From a checkpoint of a small transformer trained on Wikipedia: 2.82M parameters, a variant of SOAP for these matrices.
Each number is 500 + 25 x the weight over the matrix's rms, rounded and kept within 0 to 999. Layers, rows and columns count from 0. Numbers have three digits each.

# layer 9 MLP down (transposed), 256x128, rms 0.269, rows 71-125, columns 0-127
487501512542508539542498513479508541529525494506533503507511462518490484506475528497517497514507518484514513505503501521506490478512520494516535484480525465489479497508481498500479488542485489493517484479466495498542488469540468512516470485534500469508505478468487482534532498465520458499503511484479511517484538519532496494478493526497476495504501462500515502504499518471522525485501
501526535461553454529477496515498518528540440526473476483536524527505514533491514477464513494484522477492510470496518550505554507445493503481503511518515473443574527449477482499501528480489525521510491536476537526467520479486503510492472514526452487512496517521510514499528507501508483463479510452505482468515460473516484472502526504520496512535477530505462457520550493531458533468510
495499498457434458538526509465486497482484488505518480491517514553514471545502521518546473504551499491529462480514497504519519534520467514515501548514559485510534491493464515532494546460522482544510473549476472458484488475503517514493472475467492470539495479534511492502487523555474487514479509507511504536519496475509492506527556484514489502512473478464490465518486510565473492530495
506488514474528541480506447520467468483486463518488515507515520515533436497460498473547464502493501447502461545540512514476497483531498509475480493476464533556466511493489480509498503505507531537522489471494460499490509536449490488511477514521511510437486486504492480515504525523492515514499511455498453503485475469469489468551488486480500526505516493529489478478530448498543523478455
488520505498472510508504493496539527477514476527533524517496498515521510510453486498498498488508465440540480558524536518482502517520523481481509488516532511518490493504510501501483515517486520487517522527500501521508490496485525512508455520510540521532490507469479505500507523489515472469490501453497542499525537486494522496484450526511453531502490503507547539482479518495445500501511
499487495472509491457522465501527525504507498469478544554493496486504519497495488493490507499524483512476475481491500470435488513523507534504487538461505505510517467484491526521469527523503498483528498506514524479475513513507535512490468490489549474514503474532478518489524486503512500509508506508517503514551498514494527499511507485514501507518483520513554504511470506541486487475479
489510502501544517452496535544524512467538486519456442520477524539496469515504470478516485498494537526497525497486495505484480494484510485497519497485519487525505501520465507504483478472522522479475563488506526521524511524484474508501519508506512519485493484496521487519478495498530554455515521534503508494454490530527495501528538527509481483492486462529502490490485513485504536493475
467482514484507502455500505565485457518507491569489520492496525523501487508483494479492555476477497485514523508511505488514484492490458491496551463485481530500516565517525529510490553489530532505500501490468522519524495497527508500532514502498505506488522512518501494446524487484524507541520480520521470487524521549514481501498514509488499532473524489508515521497494512532484506458519
501472501539522501415492519507478561496526498524522542504479543462483448505526557522492540516519507483462490492484466479515471504474465534500476487524502498480493522497505490494472510472479514493490471537501504520532505453490500515488497488508477502495507513529497499518493549523501489505504507595469509503499523508512518528493486481485500467500485473510512458521498510508477466506487
505474527483486485492545450492499507482515487486514553478505528513560518520570511508480504464505511474500506506486511488454516496525520484475492482493527528490472466503530471489520494490482468481524509510509499515493508486486486475538506486527491514537515502531495511528504490497514498489551522474538511486488492519518496468515490512496468533494548509454526511507477464514503520449490
516533495435500457479505487503497530490501505535484533486473520513533493498560487469537462490471494489520465489494517552433502539472472527523496530499489478538516456509511529498529511514451547542540510515475471537453492448525493577509465490514519515556515502479452449495498481533492454499493515508500505499521537449496493465525503486465500494492505495474506499424481512549470512512478
500487471537478498492451482470520481501502494423503567529517508529530519534538508527494508426491504480444458492484550499490499493514528470460473498474477525493462554487513513453535501522470523479468516540487513490520479543503475535506484532535471509503523487529529530535490538522483460484487498507532509548482485497477496540510524523446505524479486529512523467517483500472481471473506
527531503508489527495524515453498490498530494484472452501531483497523475548495518509505484460514507538473578516510465529498503483526453514527497528499484483513552540485525502523479507451501489491494491472511521521505480491501521527491470487466497480463503508500480453549467498502502516496526517529483497527535478536494513517508552489491533437531475536527494577524494488464482472495523
553512473434511503521507490516457468534501492495493486499531495519531493537517505513506513477520518545485532489453509515502459483506507502553507506470495515466479501492478502478503498486516499485500510520444525523504479545519506471525509474536496482482514535469497499496488488489515469534529477475498479490544464535505506477508512477496462486493459483520471521464458522517523479459492
497473525486529502495538486500532526541488472509568524522512537478407512488495483488499463490510519513519513459497461524503526414526506488515513484494494500469487434539543506515469490553477468525518479558509489508507505506443505495520476519490508499486466494476505541547513505486492465488511484571460487481443505486478531528519464525505516539554554433461494458480489510520519511523503
487477471525462525467514521516496530489514525535549445518498543477467447492504525507548507521535507514498498470495526519518487473494494472501509550510517510515516492470489510490494500506533487507518488469507507537536533536495502478482541474518532488545504497514501512518555508464493502549509504531525518511507522550547508491494544457511507507465497513517459524446510513525504525482466
504505470507512496490521524530501511450526489508508505533485540472479478517496545505474536477475478505523481481493480479495518509521509547495511498502511473477511473515512499524493513494497494518469463478479513491524512511484533520485482476470502488485512484476507457509512501524493511498495511473519495524519538525496518520509568502462479445472501527494467526495452468449464465484516
497546487481507531492532511456521456534453540472519473492508524510470520526501526494501488449496492507537522527448482470487480478474502575552497502504514524511487560456549499483511530543527483460545495502526519502476533523555483507510488497504514502528480445496474505525517511509504493503451525503514458499475513491500529492508525458518478553467549424515514480519492497526556494459445
471455510512479508494470502519489538491519522538519417482487469514525500508521488522498487498503505524531466458551501536554471494512480543503493475442510514492494518487538485525487513485506511462497478504489477509534511506527496462475484431529512505503471471477505479530507519463521512503497524531472504503500506486546532542508464439491486478526498536536480487518495506498471496498531
530511512487490485495525493503533498513516482468539477541502479476479553520465490462545523515499521504478497470495467508471483512507477471475516477520482512541481523525500469499520525491473498490526469483529503505488460472478485477540522506475533468502474480525497503461481521517501468519561499489519478479469462520522460526506497533511499544501506499520497503532526474476520517485513
542528518474495458470524486498498481481519483454541482557459497491480467479505525476524486517501490493501498499498496489506534470501505488517504450493485498495511459472517556515497513531496447496472518499522518540516498506479501521539491502472497516498485461474480472513513491455504509476499498497527502543510516496452491551476494521485523503471486530445556510511481466490483485457492
489471500487472497490509487496516515514503496511516454494468477531508531483492521440505501517503484551509496481507511473531495514495512511455495559532520500508518480441466502504475546525484475501539484454509538488510475521452515512505545526496504498462483483508473530492482498484521511532477474497499509480523486456525537475487508480538458503480479516516509491514536469468491489502434
450476530499477520517483503487502550480489475498526436506517484501523503461515501509509515511502541543509493486437491471491469481470456522451507506492476522481509473478471476506491444496479465489493494533502547542517516493451465513494525469533514496540506481482530494528477448495495502476515546549526541486499497467495458490565493510465488526495492485487502462487465530514499503467516
466503454494495503531547476517466492494474495559463472523537540546505525513457519564462502474480442499520478505537514539495535472495451512505487434476506536513476530461501549478514474513455484513496504509527490525498556512542491520527482531475494488521525500468509524532493534427529498532495446534501498475517486480493508552485471516489497447468453505517475489484510501488515444527520
467521490513522507457509506497451547453493497503525482552493419526489505483488511508441510501507477494511494529487518521543508506513430497486493514514508498485482511500512482480515491480459480519454537502466503491516538525509544480524497496507475510568491459471576513505502513497534508507494453508458483471557505470507514450477503508506553545489520470501458526518490554464496496516486
508485499548494474485495529505505503481498526493481519505488514509462506516487516479482519532497492519531493525518508541549455501503553486520534520481534518504461450505475520510552504474518529507516476490500459474471460521469524501465479539482486517486478521510515439510506514463534515478496498485535479477556472512471526504502520539491521496526533510509511488479494530558508524500532
477523518541503513529521504482553491493532491472514481497505544445491548479511503473494480480539471520488491517513523479540489501493486505491504443465471539488502548502494516503497480515523494478522461532469448533515498500505493490522501528530471527484505477509471474499500528506479493451513500441500526471498456490524535531509516518487491498488501484493551509540473468471507511525550
503495514456440534549521507522496484460510477496483529528494478478499501515495490487484485515502530544469515517533466476489499508482504455487490533506462477531470515523482518501472499529525495516495547468487480519520486502525519503489527522473529460544545515537511529479505473517498471495498451468555487493499471521473457467510510501498495466468496487463526478501478469502464494471526
497461536496486528480540485493525460481493558570496566484497517443517480525511461506504530506490502513507535487526523555523508486479481503541501489481469475501491521473456538542497461517473520488495492537512494555453482506492498477489547444525523471451524502546533492475456485443525554495502503536506517523465482524473523476521483459480503509500504447540562514521501515462492503494527
500514507489487500490543526490488464486534488518516560525530500523515515485504488526478525521493536498511490514497507498490475504548488486478453505516462532464492493513480494496532477512500514461530510506508489508465487513487486474463477524506496459482466513520513523464493489514516501513521507541522501494511508519515488541483505545525498538463498490534507499519486487503521499523502
479493455438547495502469524505473517434523507527507460499488523494461504490508514528442497535519509541486494466528511505499445530468507536562476544508499494518473512511479490504505460490514523464496539504466460516546495484515481516453487458487484495528490490476524503472473494493498515525453451491518545514460522486464503553508528470508492484469438498509549484500476480480505533502505
524522503504474480466536533476533490540516535515516513504479489545509522491503501474492501485503501495525535500488500482499507499486505525523499513502507538518496468480510508520498497502488506496466482479568529496473502507448493533501486493478506465498489514487511462504469482472518483501460483485518523499517498492483457497460493498457519500465496507485509464514468460495506537519473
484512453466496478533567512481500514511539485527496492465524534499477543536527498511486504511471519491496442498483498405478492501499509522491528510495513492525514498540501540483465530499500504512448462511506495458498516481507501492507468561490498497564507490472512497470466553475511448482504504503484534505519539485542472480457481516522469497478511507492481506491484489553469509467513
526464488485500474510510516513507506500527494469531449525507485524472475485465531503492543500465490514494518519504472454535468486512536511485469507480501473447479560518503469555521487497538485532465562506483461510488504476545522536497504517509508512520546530503491525470500491498507533498495491503441518496515564523486451495475554534489504545464504465521445503518530492525504491489497
488465524460534477436506514522535459502489496488506514487520493531508525534500467483512515486500497471535527498542489478469506489518512475440489487537500475480547483530495523479490499517501500500485490451485506475503501515482519487532494522513509507453514485500484513499516500514475500507521513566496486458454470481498462477500527501464517477528530473497484500491513548536531481513523
539557527496501496460512506567467542489501509537522471494511477501505520472490505529501521505486515474504481498534506505480489525507492476508539489459484482512497510513487507496502505473507493501506500492488518496541478489525507480496522466539452466483534461544468492522550487486511452472569499487526513461527458522489501497533506483522485523465503490499487494528469494525453512512562
445488475507504498494491502502465484495506507468490449511520511530456511503499471479478541512510525471542538512502515485523463548506471504463504464503481507470490527491477510440536504471466502510504507508488487483513507467526464493492460549508539486525519501490506494513561518518514481470492467511531533500482505482470456473508481514507518503481521503494469555472503507542522504442489
526492495522534531497515502502482501508504483523541421513505492545490490547486506500523508501460517473467516514503487497521535514466529489473498529467516494468527487442480477529501500502452472547494472527475506479520500495473515482477468526506494496512504479504506511510536514495500488432512495519490495505516517479468515436524531498524507521477536488516485521524528509509463547516507
513474485508494510540479486505521505490505506464500425471528521501522500493442512495496527527457478469495521493495504588524501478505517549477513555490535509494444501496559486509464459508451542541491474476496524511494494492453502482463466578470502499462543515541466477533474531534493487492497511457521556523477556502497467508513499503518471452554504496495467462510541499467493516472470
503465525516524544484468486485514495479490498493488520479498501481507514512503505475492512478539516495519483526502509536456495538488504500496476477474486526489500498433501489510508484523482502462487511481506489515525509484506490484487535516470501483513487474482478525530500508537509525476519459470520499507538489485516545472529471509463468515471477547474527501501525460483513499507471
511477488533504499486492556459508508468528515515484472495468510499495513517482499499507489520490545509531518508502505483494488489502527477516504523482468489516507457543515501485517504474489519497508502455528498486485480493486458461504496525511520515468531521533483487500511497467474515459509487533494516498512528518482487454481482537507505486489458499495512489459506472485486535541502
502496518487509496496539512448491489491497528509525535514543534483495485514491441530522552476468488478489543481517537473517526522538516492487459477486517561512501551504504539509472505476504505494536515483539553483502520496482492491501450521478511511484469519481473466506488507479481490508454519501512458506518482469491515468490438522529516463507489509505545494501532516469496521541525
474521504531499541469506489474510486496491523465510461528517487466522545479520522449502552474505495483503503511522511445497501506544485495495503475544466513494505547523483510534510465509457489500502518500489542492503558492502512504509470485483505477509554473481506546521471500518546490524527520510453525504512497495496518490526478488509507521515539495497451500493492500501553502500481
514513477524499506530526504530492473494476514505513483488445516511488488531470496493522551490518455513515480497507506510516485504498458504478486501507524504501499542486519518492544558485498499496512500525515493522507501464476493517501542520478503521508502473509498506505536509516430453519503475483533484492478511485462493478527522501498492506449493525518509510545520505520508536474502
510493488491509525511504534513504526488498480497507559517510497524440505521503486512462511486479464472548524469505497495511499465488473494468457533462480476488510532495511500512455501501502475490490507488542494465513474483484449500489504520507533504499512495491486530499491501493517518501473494512533495528439528546473494443513471498481477524481520514514539522521518544498483506507524
460521468550503510501499492560489516530465495484466529502476526514491475507542527485467499509525523499537493542507534470498539503532492517501508473528495505483525501520493512476472436476451492444482473461499487495486520562518488486518531524489501462518497496456499537543505514511481558484496499509547464489480523498517501534437442482511507475495501513530471512472481479488510476499515
536514474464521514483464497509509467492460487518502523495500502504471534499468487524516504530482543480465472521513530478523497472490513508500486539505503518514489477528473518481498541478525510506497499469500460540511506522534521505510511514491521521524493518514514512497482496486462494459500544474479473481459484485480490497489470484528490524496504460491479498487502475521520504476451
539512467514527508477497493479526481479475516532497512467491535556481486501482483540512507535494535468486463538572507505504491483458540495525504528483549532542522487532518536461468527531478476521523487492521459470527514490515522489524494525507541490479462486513495491468507498486505479512476519492541475534509470494533462462481487529517505542474491515531505487500522484514479469491480
504494487502511470462527510518541511535487480535515574513477493482496532475511462549522537533480505437467475502498502489547488516498462469494529505494533515503502497482493524480528526471498516526526476497547476528501513458533495512525478497516503566502500501500485470484492498514466491504576505488497445492536507553497479520490480512498469518498521501528503490461529505500502489494544
440512462483465504515455435547443547483522486490513472513505514503504489457523515489473483532538527438531477543501468520544472505492520503503502501452508508506463490486562502547544504498489500526455497448519467551488440521491485497493485487468533502521473555476491477490481510517434522531533478483504484472484479537487510484575510535513505509501497412528531511508482486513507445513495
526526488459505534520499492457557524522531483509526466517516472486517465478488518474495505447544521475465558501502509485505514505467532532518500486448500488475496518449514405506495513464493450490455497505455466525487521488543495487476517524496510485531530508520500513507467531489504450493533527485522483572508513455506509505465543591450508504523477513487491489542495479483532534469499
503518476470525518525503547510519510513554481472487520500535502515497480532522544464477500541520524490496501509506482467477503474488513475542483502492531539505458508497463512527469533524495503521520463508507435526483492486504490482526478516497482528499504503480552482508445509531486541520486480493488480454502513510482519530478500499477485444497481543472517539513520472507452466510494
519518506496489480572506482502474529503500497489498502518502490497488522466507550479532467505479487525476507491494538557513522530497480553497471502487453476491515497504467491499512450520435512486500482532500529469478535493499513517488472548518482495475479528493473494485467527447493499488476484478544526480524474525509494485518469459493490488548466493474464512516516473463451488461505
519484490486497521523547561482518530535469517504444484497531517488468464501506524463494533485521519467491511544507525470516455495508491501507501503511470518491510503504489488464523546471503512504520528493485475496472504455477474491496524477510488504533483499487504464516486517480478541490522515456512517531512511482500511538489507502493485550501453463483500475499508473487500521546512
512461476481551518485512517475500517458542475451482465505526485483484497448473493469532491540471511496512551484484544474528466499488552500512497501487524488464501511481480501491493522519533525513429545498526466526485493523503502493502529533498470504460489520520517492527515545474505468471497522514526536485476547547449453529464541529506488496470491519479503519516496470474487479523508
# layer 9 MLP up, 256x128, rms 0.251, rows 72-125, columns 0-127
521534481530488515476533511500503508510491497495505466474516530459519504514485475548501542537556514508543511491524479487475483457509504467518468504477470489510464451529487470531481509548517489487475503480506472490482495523504490518490496512452504481487504495500502487512498469502519526530497500505497506496501524500489537529500506475481490511510547475452519503482480500524533508517497
494478544503502454529462541483494508514500494437534472516497515506514475505548503519480523493467494476477495461516529509505525445502503512556506511475497519501557523515499481520506463476519461490550468507443482476483475476473534526502454479467516494471491494502497484521508484498468554533557512494517519523479512521514532487486525459512559485475565463478524494510525514480517513531517
536451497501515528487532561507476510547484501533487531483526467473495511448465467531484475466536501473494528464486486528502527528510529492504520559542475443534497488532492449467540494491521450537492539475506485482518500488520487513474505433494503485497520466533486524486546530486542482497519450478502512506506452525503494533519515491487469473548499481490555470469510526517529543493504
501487471478504564490471465475475479535485530528522533498504443464537518506484503521542527469504508528468449493511510520453520510469470507444497540490527546508506499510514446487496507505459490487505502505493501495521518515518498524471504498502536476508497554516501535502511492516514490503482498555503490510528507484495477490495462511537429481510521465510444473466505502476487503524528
533504504520552504522499469429482480532448519500511529464485510503480475455503494510494560526478483496499505511510516532517496496497487461495505498502527517481508482537545468495544491505483494495482499479472529532497522524529466506517491517503476506490504512524501494476485523533484484526505483511501473521497495489506474506486498486508488507503488492467517508504476538530487448541470
483513514492500483506533475468513512523477519462515494499444524501491457486518465513487516540493512480516497506505500479478508527493495496527517523475498512487518499489503485513522518483526531524485476478481494531457474504503491554525512466486501486502480515484500524481476513493509484557510520508496522491514493496473533526542441495504519509466510484466508523514498522493518499543507
527492515513479514453450465483480505497476508473516491507497494521494542488494498515543489520554449515481499525437528486481504506513473468522509493512515487504499506537510510542500500501432484520499531519492520473506456515533499538470489500537452472504484469544529487478495464509481501441527525496524517461520534489474493530523484504504508506527540472486530466473492503488470542525498
514511530483540481452523487468489499498521543512474504481489460519459526504490536498489502519505531465476520479473509502548528530522495551472481513507454534466441494507530490552507491509520511510528504526537522466575480505508511524522431499494506483489478466467512498511442515528521492482513485551442472487482451507553524488472502471461525529498506490533514491508467512511449523509518
506489548523529463539495542510514522468479490502532525509514501538458494499497470472445478504527501499549456488509495494478485493446459468515490507477488484455487505471517524487553511521508445490517503457541473522529491486503465499498493496494517479481548509483494480520511488494514512511522487483539499480493506559475496495526474524452479499529490480509490497518560445516459532507484
522502574504464522510496553485491507509520521497511464514465499482456534501482531521488479481485505515533513529509480515521501565503469446507555498491500515470509496484524542528497504521503479524507475519507462517469517504532500543525546469516458476467488485462453495498534497498458485507528549483499479438478518532519483470544456492473499502459543504505470466474527480506440501440495
484548529483528482467504502504555506450486478477517488511531484463481522512449498510529529465444512467553525503523505547503562485482501519478506481507489491466483514504509463533462506558503536516496510496503525472516513495514548496462497489539513500484508510515489558522517496479512505462515507485523480510538508491506490468497503473485501517547491450483463444528496461522484496505465
506516512518471504529512521479526492526467495509464495493473536475526467514455501470474590467501531517501521525486477516510529487474474512473468548484515520491484507487508497469533481452490543504508481460485540518481491524483471485466502499463461491515535480481539488503491529484484490510519554531552486496510482468488492529497460493448492513544494502470489511513508468535508477511496
475480502549508549500500500497574510482504483516524519507452472530497522478482490511517494547460495472491488510532496487498545485511482504461507484553474511558514490460508509520513515489503485494505512468545484505527489493492479524490516502507492509503486492527466488504482430494519519488466507504493493540474529466470500474499505490516486520518505473479524485504525503473475497527535
499472558495490543498480520509463524512456528472478467497515508489494472491476521510502520499503457485503497517524475502484516475543519458482527499491498530527519457475523479480554531509475497537450516516494494538522558509473501499501516524497544500501496517509459540493529464497480481515509492482488499507505510519454496499534539533536533505507481481469549494507477516500513462529479
499525510512452489514484455475515478486502501512489486493488479523526451460537492511504498475436487506533461508529509503477546509504485522527479480536500507480538494518546457510537524502490492441467541489492490482514503490513511537540463512462455509478496483533528552479517515481488518475503513509476529528523491515485516507509544519523499468500499518464530484498501515491512486457506
524477487508497498501540472466489508506486514472491532491514473472487503504518531493518486508511504483531474482502535521470472496480448451490460495508495533486452511467468484484513512502515530439544549522464490493504529509503515511495515530521522522523519483482497504503529467491524502514474499493490519500465454505511469475517463493468490528515513495498495476505491523542479512538517
481571517494528509526490465480484486494526476518483497532462434486484472522483512489488507526503443496529501514493495515505552525494514486525473539517437519440501450513525507527532478491515510472472485539498483521512554483530460493494496505489509513502516508549516571525555489488477492542534463465521474523512536509498542526503469494461456465488493504475487503502454537545491482466482
492542517480546513505527510502492504500500513494487490465517481488484494505491545511502466465514494465489489518448459501482459516495541467470500536532511488503496531520470492491517499487505513557547480500521509506528490509504459505521482522494498502487489538508499540508503497491529464529493526506550518523508470495521546458481534525474521493500536463469486513486516500495477515497506
498508521485487482569523498486504461483559498499501506472472508528505496492475506471494542502466534508516513491477533475524478526530476522486475504527479489513497462497490471523459480514510532482499488509462474554481491499458486492468464517493512486498515538494516504512466494499533507521473483473473486460486537510488505540476487488481519521475503466501501490522514521520497502497514
519503505505498513494499521503513465451519517497491471471485506544517479514482552509520545483494501497501557523496488518485488520521490497515489502452481491452504488517507484517530514487491496531499521472502497544507537539488499526471475487571484511523513489509496515483486532575489507507507505508476461540472463478567488486479482496433506484517489540481498501450477462463495503435463
471433483512526523512530566506451564531540482501505460472512505509463461454503495501511515510513515490478508495496473483532502495475524502482501545489496482505471465455547475508507506527485517548509497448468509503492502496495521537496479481504463503511509497536509454512480506533485563505511498567484534455497501529497524468549500501508487473518501535513518484454512509492471468525516
540497476499518527522467496500485455509496541524502508486472477533486512559488492509477500496481486500510490531494508530515569486492530522505495493489501434480470542473480504442498502525498541552481484512513447499524486499496467514490520509509467483475520504504532469484480537500522489497486513482500516512500469505513546503491479504523454483474492467502501509481543525494497506498509
536499464506441497488484483475522526518464482487542471492496496478539516532513497514477479509497453487484497480471494519477519464506476486488520507501537508468519477498535488523510492481517447546542463498490448517475511524515514526470507510533525514431470466506486515502521537513494489498482497540523498486521488505500512460479488512494518424499460473495532485550491502462445481544501
527493537514481551498511527494481530473514529518519443480468495527502494490465499477431496523484485503531497468545516503439526519527483476500513510521494514524475497501521463495509452489524483476446531498549493523508458493538464460545513536495502542462516526444541493515529478513492512516490474520492511507484527495467469484503496492470534517482518490508476478508522509438529513488513
526486521496516517485482408498541529483510525511504501519459466523487536482468464523497524526541492553500483565498495584484510477520507481459508503494502527492493468486500510450539524516467505497489527480485526465510490486483476466469535492534523462523542522482511503485498466509507543510513533486479462490468475450496498459551500482521501498480507533526490507505456469464502500493504
544514484485505534462495513498523531522518436514475489493485483503491519495535465511467486523474478483472514523546515525550534521477510467546525518469465444487543484477525484483516494461525503546535511490486504506514503495482510472475451520511496518498534535504497494501537527536488538473499506519483459412477497486547490530544504479501491509476461444495469538455490546546517470507523
470493505460518522530475474525493497541485531532471507542507483489517524514454527467476490511536490515518537525521509533523491481535506501465521509460445458539474507525465520546482481559545489512499523497447494530504479514477506523431530472473459497533508511496466505472482468490546520483468514501553479483490467490497499460521536475470514502528479510475522485500477465487514528523527
565540525500477554482463488485481490505460514502459529497522459497508506509536530488526518467520529547546513534516486512501562431500509495501458490494503487502467476498459495475507478522553500489507497494531500492504531528491490496502520491503491538475524528529487442497543488465537512485471460533480496527454470424502451494491511473490496469495546537491507510491564445435486463542530
502530502475485482511537498489547473511496523510497525501509466516520470511482472500542507496515514515521484476505517487498488503539476526471466503484461482531524483502476482528473521477505494488542408499494481540469469511491487515493499474487522488436480498474517525503476498528492527497509466512481524489499463531512492531496471524515497566490501473498527502513485514499479488531457
495507538493445502523451506537500532505479454569521478492483515515535512502512477494481489476464499493497508504531464501554496456518525546497471478479502508508520529458503454519496507459517488490518526472514488554490487489515486535526471531513479485502480482492488542492534518526469516477484548480525465480490470489508553495459491542499512483459518461524480478519560470501495524530511
506489478521511533461448486505458502505488522491491504483522486474479518492509495539539515525473487488435461495538483480513522498507516499488464485508483495517497507502459505443530471485520493488510531482470471493460459515523547484500517473528552518459535495501509506480534500507497538509519520514466489523462487506525503546545450494517492482540485505484509558492507522491483491490508
510472516527516483519510512508558548485488509486460485537534529500488483464513470490492520486489527445505492451470497486469473487498489525494555470532497502541494485514531524513482520462484517507447521500520514527500546523433491518499450494527480483495547527521478515508489515497561488495469456467518494496485533499504526490468480486509519500452524508483526498533529454540568506531534
491484508485462506517495518541494447486468466491490481496506530500507509543493486469458476506470488471524506514479494589478499481480531524520498503484507538524466530456545490481544479498530495450526505500522484490536465448497441481541543495520511514506512530476525539498515491453478480500545498469519462503547466472497512479510496503500517505528506496515529511543488496497516497535509
525521486527487536522498463486479543492489499509482507503497473476508471491504537509475490537527509497462477504485515497512505510517507489543483498484491518528459493498508465516518468485527494522503512510529500488491515486514493535475485455525482456523466507489494456481485483510520495531490522505504531542533509514498532545487474506537521481477476490520517504505479432466465528500499
480505494497493503454489494494558508472519493504491498537558489494484491524524514472536471498459495524507476499485490530507548492482549494476514528505509517502500488456537495452537465532472524516464485460517517510484426530499512482508487519519523525504492514545450522529468488453469533497496470454449516510500516518509477478503480495485509534495484512495521477499491544501479479519466
488518480505490532491485524517534492535533531499520519465514463517471488493486529518563482484485491528500527520481491544491512507512452464491509519492526538469518515528465510511505498491481474496489496490480554490537486513508494495484504497509444523472483485496489469500447535490507520499468477477480478494497501484433527515547514466475527469506526528513522500485512528469480491520488
454480513465446524484487494518529500531472484503514498470536478453537518491522467486499511472483492521507497470512506475462480488485518513506497478464501531541466511481549450464492524501558481448517542509506467505520500529529514494493561503525532518474491546507494467497489468483476477529490510536489523470529481452430522501511503488517560557489467524510527481518478544532517485517504
504470476479480446479500448467508485546448491518523470473471479479468497486482546522470545518479489458511495530536472532553530517480468526418487505516506493473482491498473508509501516476516496584462496468477524558523501513539540520499429497505523495471519481535445483550512494495476495468450505539495477484492501514529535523539508547503466521503488493479458482504529496457513495578544
508510502490516472505496490505466518495500534500501417507474480538516469494525534478488530526493483475531505512471539471479486471527489480506464520492494515493554509526500496496489501506512515458464490490449487496501513442509499548455477490487498495520472494512493447532496514507497524489535511490524510526471489484490506500476499477543498484514481519453518498483480488519521511533500
503532514499454498448494451525494491526436487514510487539515500495516478459504497502490506508509460505437472505492466492501518519468462490478488489501514505504536485483512494555495511520486505507520492530476515514517513493524539511503470443480484494493478512472476503514496493517511483520508509519528492517521467503509510517559485481498534473504473499510480521528497526490526527492528
509487506472455535480474490498476530525496531529512424488523506468505466492563528504491493470482519512499460484506519524486506482506509515499519523511531457454497497508491482468531456472520513514446488501484519497495511497503515504473492536434506514514506485499502480508525505488501487505539524472536471480485541466522564487480506548442507484518518524496523517537538551509497443500502
541501521508503492438454493508524538504485518479496509477451491529514517454500465506487475462538475454488571485497489503517497536520502476547488465477500488537525519488505501525520526535546514511479537516500498565504507520506445503487503477506503525472499547522472495507512479529534510521487482544491477496484497555474510503518468488480531504492469482499527485503518503479509530496514
474516500525515543523479466517503498522543473486489497530481484504529495453497483448491459475426538502471479520519528508474496483493523517511511512484489511510541494523506478470515433500484476527495484518476553456535515506475524507521478486500477506515491497502538479474479500502552527495516480493461549513490501496503501497498499535507518499522494505507474508447488518492505485505504
476490497517507521494485455487456467478521459496475466502530513530507509470517547444465493477512473466486469546514494534461515531475493482547496499473486571503489482500540497488538520486478481515507449495498532506495482498474479525497506472472467511528509473519491495499494519504520528479505510541543494490505483452524542489532516501526501506489525506509508491501462561523531528510493
536494485523506517523511478471488525447510493489488462507468467474462466527490494492511515497527455517533484492457490513502528520484527497496498488541540495490541475455488513488541494517477514515476467513526488507516483485526491480502494497469562488510521520521525530518559484502543497518527556538459486542511458512531497470515498497478513518471488507509487485521495521441464530509484
502483499503541513502478503455518513489526527503511513533507494476498517482487484490472553475522501505450485481519484533503499482514489468479512503462531500568496481515500482506504468525498484465499522506497482478529523493478492485492497493514525486482527488527490526504524470551549484506542500494519512532494490465456554521494516495494497501519493513475515485477503502486505500450470
538533535514489480449480530498529477478529477512494484466451510566490506485461511475491475481504535483517499523482494485530558487476503507532526524483473487446491500478535489509565518482494521544460505474493512518501497500513475545517469484496501507518485490483538552506495501464524576527535506455495541458540516495499528497539489470520501518476531477451493548530450528485500452473499
496491480509498511466498500518472519570504479487506498501539467483509495510554526470514443477453534511496487472506513510535483519494540485494463514513494525493461522451522478523500445535496505499511552506510479469505465507502480486532487532478503485481534537545510529456489546477511558482486451508539520537498532456510480473471527475525500499498512493515552529497527491494494460510503
515531519507511466494472473475506512509499491517479483510474541507496498525517502471540481487502513514516499550491473470516521430506516497506488507490446522544496492482501524512493480498489528482546529479507478521516522484485527549485475491477501509499509536492503473513514514502437483494513508524519503496502496502465552519475516514455502432510546460524520482458470484552495491477535
503445567480517485479500507463503487475514490520552451507503510515519528475486504506488509496507487523469503512489501573548509515472521498523503478503472504499472522502469523526476481493507563507481506512471522472479503504500525481478478483525486571507496551497498521519528525486548531477488499439487499523448432539464477485538501492529496467496439538494499526473511535506522489526477
515511475480465504481471504529486510527511513499499452541469460533538507487513537498457494530553463479518489478491525530416506502506508500494544433499530503497503535456541499457515466505484474484509529462518513467506519486525497497501499520519482488458504497535504495450510483502487480491558483511508501472497480484444516498497543503539475504522467481520508501530521490471483468522516
500507492468493522512488522454481515497443504501477503494512524476481511487509523455531483467479507545508518502499515508511553485483499502479511507498484497474521506530475538518533506505511514544543501529505515488519525500500528517474505494500461489465508547507475484482471495507479481503518502483565513506504532490522537509486474505503499521508486466488470518480519545526473427521508
529496496528475517516516552525486510489496484506463509500490516530471482495469497452495557541439464505506500508475496476488468502490474509512498541498496470477503482482510479523519463474476512517490454494516517474507510537509497509433531495517516493487505521520482466491539494520507540521511503530467519477532539488503496468530543460495520463533476512438531477474492519516524476482539
511476476530504522473524534479483517544491499486537523472527482463550510505500513467511475489491526491531501530517508489484503528504511470488479507512504501475496538492514479502512505480485523516483522497532482514512517485496509509499452494486507484526489499526546494485555496492469509502527546463528508493476481484491524528509474554462500499502454448488509507482468502504510501487475